config.toml
num_hidden_layers = 8
hidden_size = 224
num_attention_heads = 4
num_key_value_heads = 2
head_dim = 64
intermediate_size = 896
vocab_size = 2048
hidden_act = "swiglu"
norm = "rmsnorm"
norm_place = "pre"
norm_eps = 1e-05
positions = "rope"
rope_theta = 1230.0
rope_fraction = 1.0
qk_norm = false
attn_scale = 0.125
bias = "none"
tie_word_embeddings = false
parallel_block = false
extras = ["capped logits"]
init = "normal"
init_std_qkv = 0.0203
init_std_o = 0.00476
init_std_up = 0.0203
init_std_down = 0.00254
init_out_by_depth = true
optimizer = "muon_variant"
learning_rate = 0.00709
beta1 = 0.95
weight_decay = 0.045
lr_head = 0.0306
max_grad_norm = 0.5
warmup_steps = 200
schedule = "wsd"
decay_fraction = 0.877
decay_shape = "cos"
final_lr_fraction = 0.0
batch_tokens = [32768, 65536, 98304]
max_seq_len = 512
doc_mask = true
train_tokens = 382200000
max_steps = 6441
dataset = "wikipedia_en"
Each number is 200 + 30 x the weight over its row's rms, rounded and kept within 0 to 999. Layers, rows and columns count from 0. The size before them is the row's rms in percent of the matrix's.

# layer 3 MLP gate, 896x224, rms 0.116, rows 484-504, columns 112-223
100,178,195,236,191,205,201,172,176,190,197,222,204,220,179,167,196,217,208,179,191,126,187,190,162,189,231,195,203,191,224,209,199,195,157,223,208,262,207,215,253,252,183,215,174,182,166,209,165,186,191,194,234,195,249,183,223,210,233,209,181,225,210,203,232,233,223,169,214,145,186,192,185,233,246,218,222,203,167,131,187,249,216,166,191,264,150,227,185,225,149,160,145,175,134,179,183,133,182,223,247,187,194,200,237,147,170,201,216,189,216,185,193
102,179,205,153,224,188,207,154,223,212,196,228,193,217,225,205,224,233,167,171,243,200,148,166,150,224,221,202,183,192,196,225,198,219,145,166,209,213,201,191,205,207,238,155,208,169,234,208,196,164,265,174,181,212,248,209,181,172,274,200,264,239,196,179,194,182,199,211,238,230,244,204,254,211,138,210,181,215,181,238,196,174,201,123,210,197,211,172,268,241,170,155,140,195,207,214,205,166,185,191,178,230,214,204,262,187,196,163,216,191,186,209,159
103,196,151,216,210,219,219,190,227,247,223,222,195,183,218,211,244,223,189,187,198,231,200,169,182,274,196,213,192,198,210,196,219,176,143,167,189,221,212,155,176,213,204,187,188,182,240,127,246,200,136,141,197,207,193,207,227,212,134,184,204,189,176,224,232,225,191,135,163,194,198,203,191,174,197,186,204,210,184,214,218,162,135,195,171,209,180,195,188,183,245,233,237,226,196,167,236,188,214,256,169,224,171,208,230,258,160,246,174,180,197,152,185
093,165,196,183,174,245,165,169,217,194,272,199,290,157,194,132,224,187,195,179,206,203,221,181,217,201,176,188,211,99,190,167,195,180,208,272,233,177,210,232,143,242,232,205,207,205,174,215,179,219,200,168,204,181,190,222,145,172,183,214,238,217,151,233,198,200,220,177,208,204,188,213,159,207,201,183,240,192,189,214,224,191,143,183,212,202,178,241,200,279,212,230,186,178,205,187,168,160,239,241,208,226,183,241,188,239,213,154,200,238,184,266,224
093,182,220,141,171,155,209,242,141,260,155,191,151,180,200,265,228,160,205,214,203,225,210,221,209,170,235,193,198,190,217,209,195,197,182,206,204,156,237,171,181,221,137,265,208,176,247,157,179,211,174,202,188,199,163,264,189,239,204,212,155,208,224,186,195,119,238,192,180,215,172,216,168,202,209,180,165,201,184,193,201,239,189,218,210,190,217,179,211,190,161,155,217,222,193,141,233,193,201,205,223,139,168,170,199,186,210,181,229,167,229,166,198
104,171,201,195,173,189,204,224,209,152,203,229,160,226,220,161,202,230,206,162,191,178,239,181,180,213,225,211,210,124,200,218,225,185,165,177,193,197,193,194,216,214,199,167,217,194,173,135,242,172,185,167,170,222,237,182,178,159,178,199,213,208,166,196,242,244,231,205,228,229,202,211,175,177,169,188,190,203,150,186,182,177,193,151,182,248,214,203,186,130,159,160,234,190,225,244,206,183,222,233,177,237,190,133,169,197,171,232,216,205,213,175,237
107,188,161,160,167,201,231,201,246,193,210,222,168,233,198,207,208,191,156,142,206,183,145,170,241,147,230,236,185,153,213,185,191,218,162,219,207,147,222,183,199,210,158,211,206,187,262,189,192,170,167,188,209,168,192,175,195,237,239,165,180,183,202,200,229,215,111,194,221,237,195,163,204,199,199,197,206,188,183,184,214,238,176,169,181,207,220,206,230,225,217,175,145,153,187,150,201,183,194,228,214,222,197,156,192,178,207,230,111,180,212,163,215
104,227,143,255,219,118,195,206,197,256,173,200,232,187,212,171,150,152,200,249,161,196,180,231,194,232,216,238,202,267,231,176,201,168,169,192,216,217,160,193,214,263,159,228,162,215,274,208,201,190,160,198,225,181,170,165,165,209,189,212,232,192,166,199,198,198,195,242,213,239,194,207,175,189,215,207,212,235,212,178,185,189,200,252,194,199,221,155,220,199,224,202,228,193,250,217,229,192,120,217,226,206,189,184,197,206,234,169,271,207,220,184,188
106,203,198,216,213,170,200,173,186,272,226,173,175,212,286,216,216,222,212,195,189,156,184,160,209,176,187,167,170,161,207,228,198,237,166,203,176,192,229,192,166,233,203,235,215,230,201,150,272,178,234,201,208,170,197,201,152,150,202,198,221,139,139,153,178,216,157,207,200,214,138,190,231,223,250,154,218,210,223,140,186,242,177,194,201,251,167,190,228,264,198,225,171,182,199,237,192,165,206,191,170,175,186,161,205,182,168,202,202,161,194,231,174
106,165,249,210,175,231,222,162,135,182,215,198,221,197,183,197,221,206,171,235,168,115,225,219,251,202,182,215,194,249,197,172,204,207,232,198,188,210,226,205,200,175,168,249,139,231,209,215,270,172,196,153,179,193,209,229,172,161,153,209,190,182,191,162,256,217,282,220,202,222,253,149,209,242,220,181,216,212,219,204,212,216,193,213,215,196,262,155,180,217,159,140,211,205,190,191,225,220,184,218,222,229,192,163,227,185,183,171,212,165,216,163,165
099,186,192,226,212,219,189,164,229,202,188,165,201,203,200,200,173,203,185,226,292,168,211,190,213,212,172,194,210,119,147,187,203,227,190,221,143,141,209,190,158,192,193,241,226,198,192,247,213,209,191,170,193,190,207,209,213,189,240,212,161,205,180,215,168,99,263,250,231,195,167,211,236,158,196,239,195,167,145,195,178,217,185,171,230,164,183,184,203,195,264,207,201,153,236,198,202,219,172,158,185,208,154,196,232,170,177,206,175,197,210,243,177
103,178,244,182,193,195,120,238,174,173,194,218,246,177,165,192,157,172,191,193,207,197,207,231,191,187,178,224,201,210,212,214,251,203,203,246,204,181,233,202,184,245,190,201,250,227,213,185,191,195,159,179,200,215,171,159,194,197,175,227,213,240,241,239,242,164,186,230,168,149,201,200,241,197,172,175,240,201,271,288,177,158,229,211,233,219,177,144,211,188,196,211,240,202,234,205,179,234,145,201,208,123,176,214,133,194,237,187,228,150,205,238,209
101,194,209,208,229,225,176,208,209,180,211,153,213,189,178,214,195,173,223,219,138,219,154,240,248,175,216,218,217,218,223,151,239,198,178,166,236,195,201,246,209,241,223,209,216,217,217,211,199,247,196,273,239,117,250,187,249,223,192,162,249,197,167,115,239,196,211,198,189,217,208,182,218,219,211,174,187,175,193,196,208,216,182,152,214,163,303,232,172,167,180,205,285,212,204,189,265,232,237,164,232,163,133,212,153,201,169,185,198,190,207,240,202
089,206,174,249,191,178,181,193,205,216,194,241,187,223,223,137,207,162,172,218,206,238,203,167,209,205,224,175,292,222,253,212,238,211,188,206,197,168,217,214,225,210,210,178,192,203,221,211,213,189,197,216,186,157,168,226,122,195,146,178,145,235,170,187,209,191,232,257,207,207,186,185,217,185,172,160,115,192,179,143,177,192,207,151,234,196,229,172,176,238,126,202,171,198,192,193,226,210,170,220,197,201,171,171,181,245,234,209,212,232,214,224,230
094,206,247,190,228,208,190,221,224,189,165,212,208,156,214,184,244,216,188,197,270,173,244,208,232,260,228,214,189,250,226,176,150,267,165,204,181,236,173,225,147,160,187,205,213,250,207,208,222,254,209,201,255,236,218,233,172,192,217,242,210,222,136,209,175,190,203,154,165,187,125,200,197,158,209,210,191,182,165,196,245,205,167,225,157,193,164,137,182,227,233,194,196,214,188,158,206,232,198,214,214,229,266,204,199,175,142,235,152,200,218,189,217
090,155,219,220,174,192,159,236,258,157,142,230,181,170,224,229,239,237,212,213,175,205,172,194,171,192,201,243,208,169,170,183,228,187,146,159,152,199,149,200,149,195,183,230,180,199,170,192,248,287,213,263,234,206,197,169,171,193,158,138,164,228,194,192,224,229,205,177,219,202,180,215,184,179,173,248,171,173,131,246,239,200,122,150,224,222,205,180,197,192,182,211,181,215,202,193,187,153,229,220,215,195,189,227,194,192,153,208,256,220,289,190,181
104,183,178,219,192,207,251,232,145,177,189,176,191,215,176,163,221,231,222,191,209,204,165,192,241,199,216,177,159,163,174,190,137,251,174,204,251,194,206,243,197,285,212,192,145,179,199,178,188,185,284,202,194,217,173,189,200,214,204,199,218,131,166,179,153,216,207,180,203,233,220,247,196,151,208,184,170,166,144,189,162,251,170,183,201,197,189,197,214,193,196,199,193,214,147,233,287,203,217,147,239,166,163,183,196,249,175,212,225,239,212,215,241
097,211,188,169,191,240,159,223,184,211,175,200,175,190,175,170,198,164,188,226,152,193,259,256,191,162,177,165,220,193,195,177,179,215,153,190,254,207,194,232,232,187,214,162,178,234,180,188,240,212,171,240,183,179,233,203,202,171,171,221,238,212,175,208,279,162,205,245,205,147,224,189,171,170,174,240,248,209,255,178,208,223,174,217,140,203,207,230,178,221,204,154,159,126,179,197,178,135,220,205,185,200,184,196,197,206,220,190,210,161,221,197,217
097,202,242,206,198,192,151,189,213,185,187,211,184,176,203,207,232,211,140,188,234,212,231,191,186,211,259,160,276,180,190,185,194,252,196,223,210,219,209,209,229,218,222,224,219,182,153,216,190,202,236,139,228,178,188,223,199,169,237,186,186,193,266,245,224,196,206,192,204,148,205,193,215,234,196,187,151,187,184,175,213,237,217,184,284,218,194,220,185,226,224,183,179,201,214,232,151,215,215,187,189,195,148,143,202,217,221,216,178,180,221,215,205
099,212,226,182,205,251,168,170,194,186,167,190,207,219,211,170,263,169,184,187,172,209,205,173,277,213,207,192,190,198,190,224,186,168,182,196,167,199,198,222,261,194,223,181,111,170,172,183,175,236,240,242,141,211,165,219,212,203,171,226,179,202,196,195,248,200,191,209,197,172,195,218,238,251,262,201,260,156,201,194,237,177,146,238,177,259,153,180,193,173,219,167,185,184,187,171,165,194,183,217,204,150,181,205,206,208,206,242,185,169,200,227,191
100,123,201,238,252,200,230,206,202,175,236,163,160,254,215,176,189,200,259,208,187,192,216,234,243,241,192,231,219,171,165,184,261,207,172,215,232,201,200,215,268,157,198,239,246,164,180,206,200,149,252,229,186,175,156,210,246,164,236,175,177,207,261,270,213,151,153,196,234,174,179,240,204,245,176,170,227,172,227,202,169,197,215,198,155,154,140,200,149,240,206,173,192,210,216,191,194,220,163,175,189,212,223,246,177,212,141,241,214,198,188,217,192
# layer 3 MLP up, 896x224, rms 0.121, rows 484-504, columns 112-223
098,197,233,186,230,118,216,173,173,173,214,155,219,207,173,201,205,185,193,174,146,180,168,229,224,220,176,187,238,203,241,155,187,220,212,194,204,173,249,234,191,218,224,188,209,183,189,153,186,177,187,187,207,189,219,221,184,238,233,179,213,260,162,272,226,200,214,155,196,209,202,205,198,210,181,253,163,218,185,178,150,236,218,163,244,229,154,188,159,271,112,153,165,191,177,119,236,142,205,241,245,197,217,244,212,158,180,152,192,152,193,217,166
098,190,209,229,219,198,220,152,235,200,187,240,158,132,227,218,210,223,166,195,231,216,263,206,220,258,229,248,229,184,172,175,150,165,214,170,201,207,140,220,225,207,198,160,198,279,202,188,155,177,199,176,202,189,195,168,206,216,252,192,211,145,246,223,241,244,167,263,160,193,222,147,212,162,160,230,240,224,178,242,154,222,200,173,150,185,279,183,199,198,172,148,180,223,226,181,198,214,197,223,208,158,224,118,222,201,189,218,166,180,216,192,202
109,214,211,186,166,147,279,185,282,169,235,190,223,202,222,198,208,209,177,211,192,169,234,215,253,191,206,206,203,208,196,255,248,211,189,235,148,163,200,262,217,259,143,187,240,222,173,177,150,199,221,173,190,165,229,148,256,217,205,222,204,192,181,252,243,215,206,212,190,250,223,221,211,194,158,231,201,206,176,205,242,168,193,131,145,189,245,174,216,177,158,187,168,215,198,192,162,215,189,164,195,162,197,199,224,196,182,155,234,218,211,212,222
099,216,219,163,201,179,172,216,204,192,173,241,180,215,198,153,189,139,223,141,194,200,170,162,174,198,249,220,203,198,193,184,216,183,134,173,231,226,195,188,141,225,221,190,202,216,209,183,225,188,200,219,177,144,171,195,242,230,171,235,188,185,236,241,175,218,224,192,178,183,213,250,170,204,254,181,184,192,164,185,175,243,227,218,192,236,184,216,144,234,203,221,155,237,210,158,202,249,150,246,202,224,221,204,170,191,186,230,255,159,276,170,193
101,255,248,218,277,170,232,175,163,172,215,167,165,248,143,223,176,231,206,204,208,185,168,208,202,270,211,205,208,208,223,175,193,192,207,224,208,185,141,174,230,211,177,206,184,233,221,185,178,229,201,183,229,207,234,229,166,175,188,196,233,203,195,159,158,170,215,178,236,192,222,207,214,241,263,154,215,202,225,186,290,196,196,210,214,168,232,164,207,172,198,203,207,147,194,224,149,210,250,203,206,205,201,204,218,192,178,209,202,221,136,188,237
102,191,180,282,197,159,220,197,230,191,179,223,217,225,193,162,224,230,214,223,220,197,201,204,194,218,268,213,198,242,206,221,184,224,181,196,222,180,202,262,237,222,191,141,144,145,191,152,142,252,227,161,244,182,170,288,227,172,191,168,213,119,232,219,200,231,218,243,160,199,172,161,198,249,213,197,182,227,198,192,185,158,228,206,185,173,160,213,193,267,179,202,248,174,259,170,237,241,189,191,176,238,155,229,202,171,164,184,214,199,179,158,133
114,200,186,117,149,203,171,221,187,182,158,220,119,213,192,223,204,228,199,246,159,214,195,221,181,219,217,219,266,227,231,232,242,208,193,263,155,171,214,210,187,186,238,215,217,192,176,219,207,234,149,195,240,242,189,213,174,199,276,237,205,200,150,181,223,170,173,213,193,215,219,251,189,175,203,207,202,188,196,227,206,183,182,191,228,205,209,169,187,247,229,172,171,234,188,203,194,183,183,241,178,220,234,185,199,202,220,164,217,258,242,164,160
099,208,167,197,176,230,171,222,166,223,180,230,226,130,180,229,198,198,183,221,207,224,168,215,180,191,161,290,253,237,220,151,247,133,220,126,191,201,160,188,197,282,158,186,201,204,240,187,201,197,188,252,230,199,144,154,228,173,142,206,192,235,179,214,164,189,197,172,242,217,237,197,185,250,142,195,201,214,186,168,232,200,212,209,239,227,244,173,187,223,148,178,176,168,224,187,242,200,199,231,207,244,212,158,216,168,167,197,231,253,188,196,206
113,160,202,228,189,203,226,205,195,204,235,188,200,219,254,226,183,216,198,234,207,194,208,224,209,179,207,167,171,213,173,216,253,190,177,237,203,165,150,230,231,250,271,196,176,176,176,215,235,232,197,198,204,257,163,249,239,177,230,244,241,165,152,272,193,231,185,253,237,235,197,177,216,210,216,131,169,229,238,180,162,187,207,158,189,215,221,208,218,174,237,221,232,234,226,192,189,181,192,192,122,191,209,266,215,190,196,258,184,180,156,225,167
098,211,200,170,188,209,192,203,169,250,212,157,213,155,156,169,214,212,228,195,189,231,234,211,215,250,254,168,182,185,160,161,227,194,123,138,189,218,169,271,207,232,206,231,196,245,185,225,202,202,173,175,166,169,221,273,233,164,202,166,242,208,181,206,196,160,214,189,191,226,193,210,245,147,203,238,211,200,253,185,220,230,197,198,209,193,142,191,237,194,151,220,252,162,197,208,164,167,210,197,178,165,226,196,245,176,215,196,216,185,200,194,244
095,195,223,235,213,213,196,164,210,204,203,231,125,197,191,199,241,191,199,233,179,194,212,210,238,147,204,207,132,218,206,239,224,200,224,197,217,212,166,194,211,218,232,221,160,176,154,129,190,265,237,199,190,271,229,161,196,206,215,155,180,183,185,256,162,179,171,143,232,178,185,244,212,202,215,240,182,217,170,223,217,191,177,201,147,187,174,188,170,181,223,175,164,193,119,201,252,141,225,217,187,190,187,192,178,185,166,190,276,173,130,223,233
107,218,136,180,187,263,164,164,190,170,180,205,173,215,236,149,203,249,158,216,182,205,183,231,245,179,211,173,178,149,193,229,226,274,181,252,212,190,202,197,212,169,213,269,192,218,190,168,214,194,202,129,202,212,212,195,194,175,178,203,219,206,211,187,188,184,231,177,208,126,233,200,209,198,238,162,207,219,160,245,219,200,225,239,185,206,170,237,230,130,219,237,218,190,201,156,225,197,185,210,223,204,183,177,175,169,160,175,228,110,210,231,203
099,242,185,217,210,196,211,163,173,259,165,182,179,173,182,220,199,197,222,147,241,260,157,267,174,212,216,137,185,142,166,204,163,233,166,204,267,236,220,158,187,184,162,161,213,235,151,157,213,179,226,206,123,194,144,228,238,147,212,181,215,188,228,192,190,209,188,208,235,195,185,240,215,196,179,179,220,202,165,220,227,236,204,198,185,230,180,173,203,240,211,195,218,193,193,187,192,205,156,210,150,160,200,183,235,179,193,212,177,215,176,203,165
087,183,176,188,161,157,201,234,204,170,235,216,211,233,193,241,192,210,158,207,189,213,195,207,215,165,179,215,234,198,161,169,219,207,187,199,172,198,241,180,199,216,203,206,220,175,243,221,189,161,225,200,184,150,229,216,216,234,185,203,220,197,274,185,215,237,222,220,254,197,194,189,170,242,204,194,240,198,222,157,181,166,249,170,174,194,121,212,178,164,272,207,219,218,174,176,198,180,194,220,181,197,158,194,194,161,149,232,237,188,182,207,250
100,200,238,200,227,208,176,208,184,215,215,214,247,229,199,219,199,252,218,200,202,260,235,222,184,242,200,184,188,207,185,210,168,176,185,157,202,230,171,240,198,153,226,222,189,266,188,216,186,191,216,223,230,229,227,181,196,161,169,195,281,218,203,200,168,202,244,206,229,167,218,210,245,213,237,205,216,216,220,161,198,174,185,175,195,117,282,220,203,171,227,181,231,188,243,239,267,194,197,222,226,194,170,179,182,187,186,112,212,251,199,145,176
098,261,185,242,133,197,214,210,179,236,207,210,263,245,176,174,170,173,154,219,199,204,211,267,207,185,223,227,201,188,272,181,155,178,180,208,227,202,213,197,194,205,218,187,203,210,263,171,194,186,173,180,227,189,214,194,286,219,226,196,183,141,201,172,179,201,169,201,197,209,169,200,227,191,180,188,200,241,191,205,196,193,212,191,218,213,194,171,217,227,219,155,245,184,212,231,208,173,174,210,229,216,211,180,195,142,233,221,211,151,186,157,260
104,185,203,159,186,217,181,162,278,159,253,167,264,183,158,219,189,202,202,197,161,224,148,210,234,199,216,219,223,212,200,206,248,210,219,204,154,194,263,209,163,202,200,272,258,163,239,240,231,211,168,234,273,180,219,201,191,180,177,190,227,217,215,199,183,198,182,202,176,248,205,233,197,164,153,202,226,203,215,224,234,137,142,231,164,189,183,204,191,184,158,231,220,177,130,196,134,204,194,174,156,226,180,198,177,167,173,208,220,168,193,219,193
102,199,194,166,179,220,145,165,174,182,166,230,254,233,232,165,216,243,198,174,222,238,210,201,164,198,204,174,306,194,181,167,170,175,262,190,186,169,202,221,186,202,205,205,206,193,217,227,163,176,212,174,198,209,156,222,202,192,198,268,233,197,205,241,202,173,238,201,212,173,205,275,172,204,184,168,192,242,199,207,242,203,208,199,216,242,191,236,188,212,182,224,155,181,191,116,164,193,249,181,170,196,233,206,188,188,195,209,196,221,206,207,177
108,226,196,191,181,211,153,201,224,299,201,214,239,245,257,221,216,209,179,197,186,189,155,167,200,235,210,182,206,256,193,125,177,234,172,206,145,165,258,233,234,264,204,227,206,171,218,178,163,222,235,178,205,183,180,215,193,200,210,137,162,246,210,223,195,194,193,165,210,197,209,192,221,195,205,214,208,189,185,194,196,210,257,157,192,212,177,197,233,249,223,210,224,218,154,238,146,250,194,242,252,195,192,203,199,250,176,204,189,208,241,209,191
102,211,216,229,262,211,168,151,218,194,221,204,209,208,241,187,209,146,181,208,204,203,153,194,180,221,181,236,159,191,200,234,204,174,190,221,196,215,215,235,218,206,224,224,167,213,195,202,228,249,278,158,138,233,172,218,221,135,215,188,249,215,152,219,188,157,193,238,183,238,194,196,236,212,232,186,200,191,200,238,158,213,213,271,202,185,178,148,267,219,196,225,207,188,185,169,237,160,145,216,263,219,244,213,197,173,226,198,250,182,198,242,271
099,143,241,206,176,202,221,202,225,177,179,164,186,243,190,175,220,263,221,225,199,180,201,212,214,209,207,191,206,200,205,182,250,198,184,227,244,134,182,208,211,168,189,184,191,201,209,219,182,148,211,238,179,217,188,173,222,218,222,232,227,204,210,251,200,217,202,236,185,179,150,207,165,212,205,209,185,130,192,188,202,162,192,183,171,187,255,198,160,165,207,165,219,195,190,233,188,226,225,199,213,236,245,224,195,183,163,208,263,225,150,214,205
# layer 3 MLP down (transposed), 896x224, rms 0.0585, rows 484-504, columns 112-223
097,171,198,255,187,177,199,234,229,177,179,225,175,221,225,213,188,187,179,197,251,213,165,176,212,182,184,229,164,277,190,216,199,197,181,240,229,193,197,149,192,188,178,203,226,181,173,174,205,194,169,193,244,205,206,214,197,195,170,273,201,167,222,163,239,231,169,227,209,228,219,172,213,210,167,130,224,179,161,197,299,192,236,201,198,183,216,144,213,174,277,222,169,243,203,195,181,212,202,180,148,255,165,179,171,214,190,243,196,217,226,192,200
099,207,239,151,217,210,243,169,214,170,245,161,211,147,203,226,259,205,230,169,183,209,172,255,205,209,183,157,210,200,202,223,171,283,225,202,232,199,209,216,213,165,181,232,208,230,188,200,232,195,253,206,197,223,211,166,182,199,214,218,158,246,163,232,190,220,224,170,209,212,235,211,178,171,206,186,164,143,253,232,214,187,253,192,205,187,194,190,250,173,235,220,208,258,175,223,201,199,183,195,140,213,210,215,174,168,186,247,170,186,252,194,219
110,188,166,220,236,207,225,194,210,233,234,198,178,136,145,178,148,192,162,161,198,160,206,185,218,142,170,199,178,210,187,213,265,149,208,218,186,185,194,242,222,218,209,240,223,180,224,193,154,142,228,183,160,196,213,257,146,177,205,191,202,228,222,211,237,173,174,191,247,212,176,199,236,224,222,196,171,164,220,130,197,186,206,127,132,176,207,160,201,184,133,208,208,174,202,184,258,216,221,182,180,176,173,257,182,202,177,211,199,178,195,224,205
101,198,212,224,244,200,258,216,178,197,197,149,178,178,141,250,213,204,166,217,184,138,208,175,133,224,217,137,186,251,225,234,183,236,171,178,146,220,191,272,177,184,186,159,186,228,204,254,203,204,225,194,224,228,207,196,186,240,262,177,166,157,224,149,167,159,235,186,180,226,221,230,199,182,178,177,179,237,211,227,156,180,169,187,179,189,207,207,183,181,185,203,125,173,149,177,243,233,212,209,208,213,187,214,170,197,189,148,223,243,212,162,267
102,173,217,166,187,204,163,207,185,250,210,200,195,163,190,237,223,157,238,201,205,196,154,188,250,194,244,220,180,228,206,230,208,196,201,271,184,200,248,176,165,220,227,222,193,190,223,184,193,121,175,219,175,191,180,202,182,253,188,224,161,235,201,157,193,203,193,192,177,229,154,231,255,193,221,215,123,191,229,199,215,190,147,230,200,193,194,205,238,208,201,125,182,252,191,152,249,176,192,212,221,213,178,195,179,191,240,184,225,167,196,132,200
100,187,238,217,168,188,246,180,195,242,171,260,184,133,230,201,169,239,222,165,174,172,172,200,173,210,196,234,245,231,185,212,203,214,228,248,186,195,169,179,207,234,200,200,211,123,177,150,151,205,167,233,192,215,205,210,258,220,183,229,203,242,145,227,233,213,155,248,145,169,228,154,245,185,210,181,251,239,176,189,231,211,181,208,229,174,175,164,184,243,169,171,209,238,196,215,235,175,241,234,209,212,232,191,220,172,206,207,182,185,229,177,234
112,155,198,212,207,186,189,180,192,181,206,197,193,210,191,178,227,173,224,177,188,202,209,188,170,216,250,191,197,202,195,241,203,226,215,195,203,135,176,239,118,248,211,245,244,220,239,202,174,183,199,220,183,168,181,189,217,225,198,250,219,229,213,164,185,168,193,240,183,219,235,213,183,167,137,176,196,250,189,138,186,275,183,194,179,155,187,204,207,197,246,144,163,231,163,183,232,189,219,209,207,194,252,209,235,156,217,171,211,206,199,175,168
098,204,246,239,251,236,215,203,181,238,222,169,198,220,151,203,179,222,188,199,197,178,201,202,164,188,182,201,201,293,158,183,217,221,201,194,240,183,238,169,228,171,198,209,222,209,198,184,169,193,257,216,163,181,235,190,197,232,188,281,228,202,199,186,231,167,282,201,179,227,225,177,211,269,210,196,162,202,177,234,184,165,249,184,182,136,191,191,188,185,209,236,189,214,211,139,194,191,236,226,201,240,183,192,158,213,209,208,211,247,229,180,228
115,218,138,122,207,236,179,219,198,173,184,180,227,200,206,215,273,180,228,208,247,147,201,222,211,227,201,159,172,164,177,162,190,223,176,189,124,193,171,192,176,175,181,190,213,147,160,189,200,202,199,139,204,211,221,219,157,159,202,183,195,164,223,203,173,201,135,188,220,212,224,156,214,224,185,172,166,204,225,188,263,195,174,164,177,230,215,226,222,191,226,139,210,208,184,191,184,209,193,202,297,235,228,256,197,243,167,146,242,228,187,202,210
096,194,197,172,255,224,203,175,155,216,225,240,146,180,198,176,221,178,180,228,164,222,155,245,246,159,211,196,226,181,185,272,233,200,223,205,215,235,215,238,242,179,178,178,214,211,189,203,229,177,174,171,217,183,224,165,195,236,189,183,220,206,199,230,207,231,232,214,225,251,210,226,157,165,186,241,147,193,122,249,203,214,159,197,181,278,209,213,202,244,225,164,193,228,191,181,201,206,176,162,157,165,253,179,227,196,202,241,233,216,235,207,148
087,182,149,219,206,215,245,197,163,281,253,238,174,199,138,189,205,188,205,155,230,209,200,207,166,198,175,184,212,198,187,180,180,242,197,248,219,153,188,193,168,213,193,203,219,205,229,196,246,183,186,118,201,189,179,281,214,179,202,146,173,232,225,231,206,191,201,224,190,197,169,239,232,217,198,271,215,228,171,241,217,189,152,172,268,254,241,213,195,210,183,201,181,165,172,224,175,212,254,199,200,144,208,210,226,179,152,176,180,201,220,139,225
103,206,202,208,219,147,182,250,235,247,171,163,250,200,155,220,240,243,181,217,177,236,226,220,185,163,233,197,216,237,194,125,235,182,239,187,233,155,225,166,220,179,225,181,207,198,195,215,243,203,167,231,211,189,223,195,176,255,219,188,226,139,195,195,206,199,180,198,192,217,226,192,204,228,244,258,259,195,180,190,196,158,198,184,201,204,227,188,227,207,194,283,237,211,218,226,187,189,220,241,184,226,240,203,205,205,169,220,234,222,203,206,216
102,199,191,215,239,221,211,178,211,202,232,152,224,246,178,180,239,161,185,150,174,191,168,192,176,168,235,180,189,160,176,211,180,189,175,216,147,172,237,202,174,250,198,203,175,216,198,159,195,216,214,178,167,197,194,194,163,133,188,243,225,219,199,213,226,191,293,237,205,231,218,185,210,209,178,179,144,223,221,266,176,189,192,196,209,121,202,173,210,197,190,175,220,148,215,154,209,218,209,162,204,222,204,239,186,179,223,160,147,186,196,234,189
088,222,152,268,194,218,190,208,173,190,167,190,136,185,182,178,201,246,206,212,258,172,126,214,246,203,257,203,170,171,261,223,193,170,231,182,207,204,163,159,141,202,156,201,228,203,185,159,212,232,230,194,214,219,211,193,150,182,207,208,274,170,181,205,239,180,194,209,174,188,199,199,193,176,199,200,227,204,167,235,223,187,178,279,180,184,223,240,214,194,212,198,175,180,237,177,215,209,200,170,214,201,222,201,204,242,173,220,149,161,221,217,198
104,195,260,189,168,227,197,206,201,174,191,182,207,230,157,182,176,256,201,147,197,160,149,223,249,207,210,166,228,213,195,188,209,209,174,171,195,188,169,237,119,173,169,170,179,194,183,196,183,192,144,122,234,139,211,239,149,226,172,204,191,211,212,219,201,171,176,169,190,206,195,224,205,201,189,252,209,212,159,178,192,236,197,238,194,224,198,217,220,189,187,202,218,199,255,206,189,186,161,159,210,203,263,218,133,201,197,272,168,217,222,224,221
097,176,222,216,219,203,177,194,171,197,198,203,165,221,205,201,156,233,188,243,220,172,156,235,178,162,180,201,222,190,223,169,244,293,174,213,207,191,244,160,169,246,188,226,201,212,201,184,148,181,190,205,253,179,247,227,226,188,182,199,217,251,211,181,249,211,180,254,183,191,227,180,186,214,168,228,216,219,173,204,230,235,134,218,177,266,256,212,271,171,156,206,214,225,231,207,184,203,178,212,218,197,182,218,138,183,143,209,182,274,209,174,223
104,229,212,203,167,203,226,216,189,195,221,175,181,265,176,179,214,194,148,125,280,212,197,187,262,124,168,197,232,201,201,213,179,173,194,164,231,214,252,164,165,200,258,230,149,198,159,195,147,230,202,187,273,191,198,207,236,195,183,238,198,188,174,208,235,188,207,227,211,231,149,191,225,192,227,155,243,199,156,212,175,223,210,189,182,124,255,198,255,188,196,178,250,199,198,234,280,185,172,216,223,161,260,213,182,237,181,211,261,188,193,212,199
101,142,198,234,142,232,208,222,171,176,199,119,160,207,171,256,170,219,221,220,222,221,189,169,207,180,164,181,184,142,214,197,212,186,228,174,185,163,205,225,184,197,203,171,162,201,158,181,242,219,192,221,174,205,260,183,212,185,236,239,171,223,198,245,225,226,174,199,203,213,198,219,239,216,194,211,220,209,218,216,205,158,214,219,211,192,202,262,192,189,231,166,188,192,193,196,205,202,244,232,249,150,165,141,204,216,225,138,178,227,229,201,207
086,142,221,209,239,208,159,176,191,209,220,255,203,180,230,254,213,227,198,213,183,166,204,159,204,250,215,196,183,318,212,244,225,190,161,153,185,198,222,205,202,210,236,211,184,192,224,227,200,202,230,212,144,174,231,219,220,207,192,147,183,186,281,190,203,221,195,202,188,228,196,220,179,122,224,214,153,162,246,167,176,248,231,215,182,208,187,231,204,192,164,260,223,243,182,234,228,177,218,213,197,270,211,214,198,181,211,230,190,220,229,199,173
099,231,229,180,229,131,198,184,199,226,199,199,211,222,157,221,157,181,145,173,241,209,244,224,197,185,198,189,135,174,200,225,214,205,277,209,248,202,215,213,231,161,214,247,184,216,241,215,184,235,141,175,231,208,248,218,211,215,203,168,224,225,225,179,215,295,213,225,188,174,224,177,227,219,164,221,156,235,158,213,218,232,272,216,188,257,185,156,135,231,138,177,245,207,166,213,164,206,231,175,203,174,214,190,222,201,222,240,181,176,182,197,254
086,222,202,181,185,200,181,178,222,257,170,202,209,238,204,200,206,199,213,216,223,192,246,197,165,149,231,178,192,224,202,210,169,184,177,151,176,191,155,167,178,226,198,256,192,214,193,167,182,223,207,175,161,180,210,240,234,214,203,146,211,219,173,166,185,234,199,223,221,217,228,222,196,218,216,233,193,261,200,165,217,288,213,189,237,199,223,213,234,175,164,251,165,166,186,171,199,219,206,170,196,155,174,166,237,232,200,158,186,190,196,155,163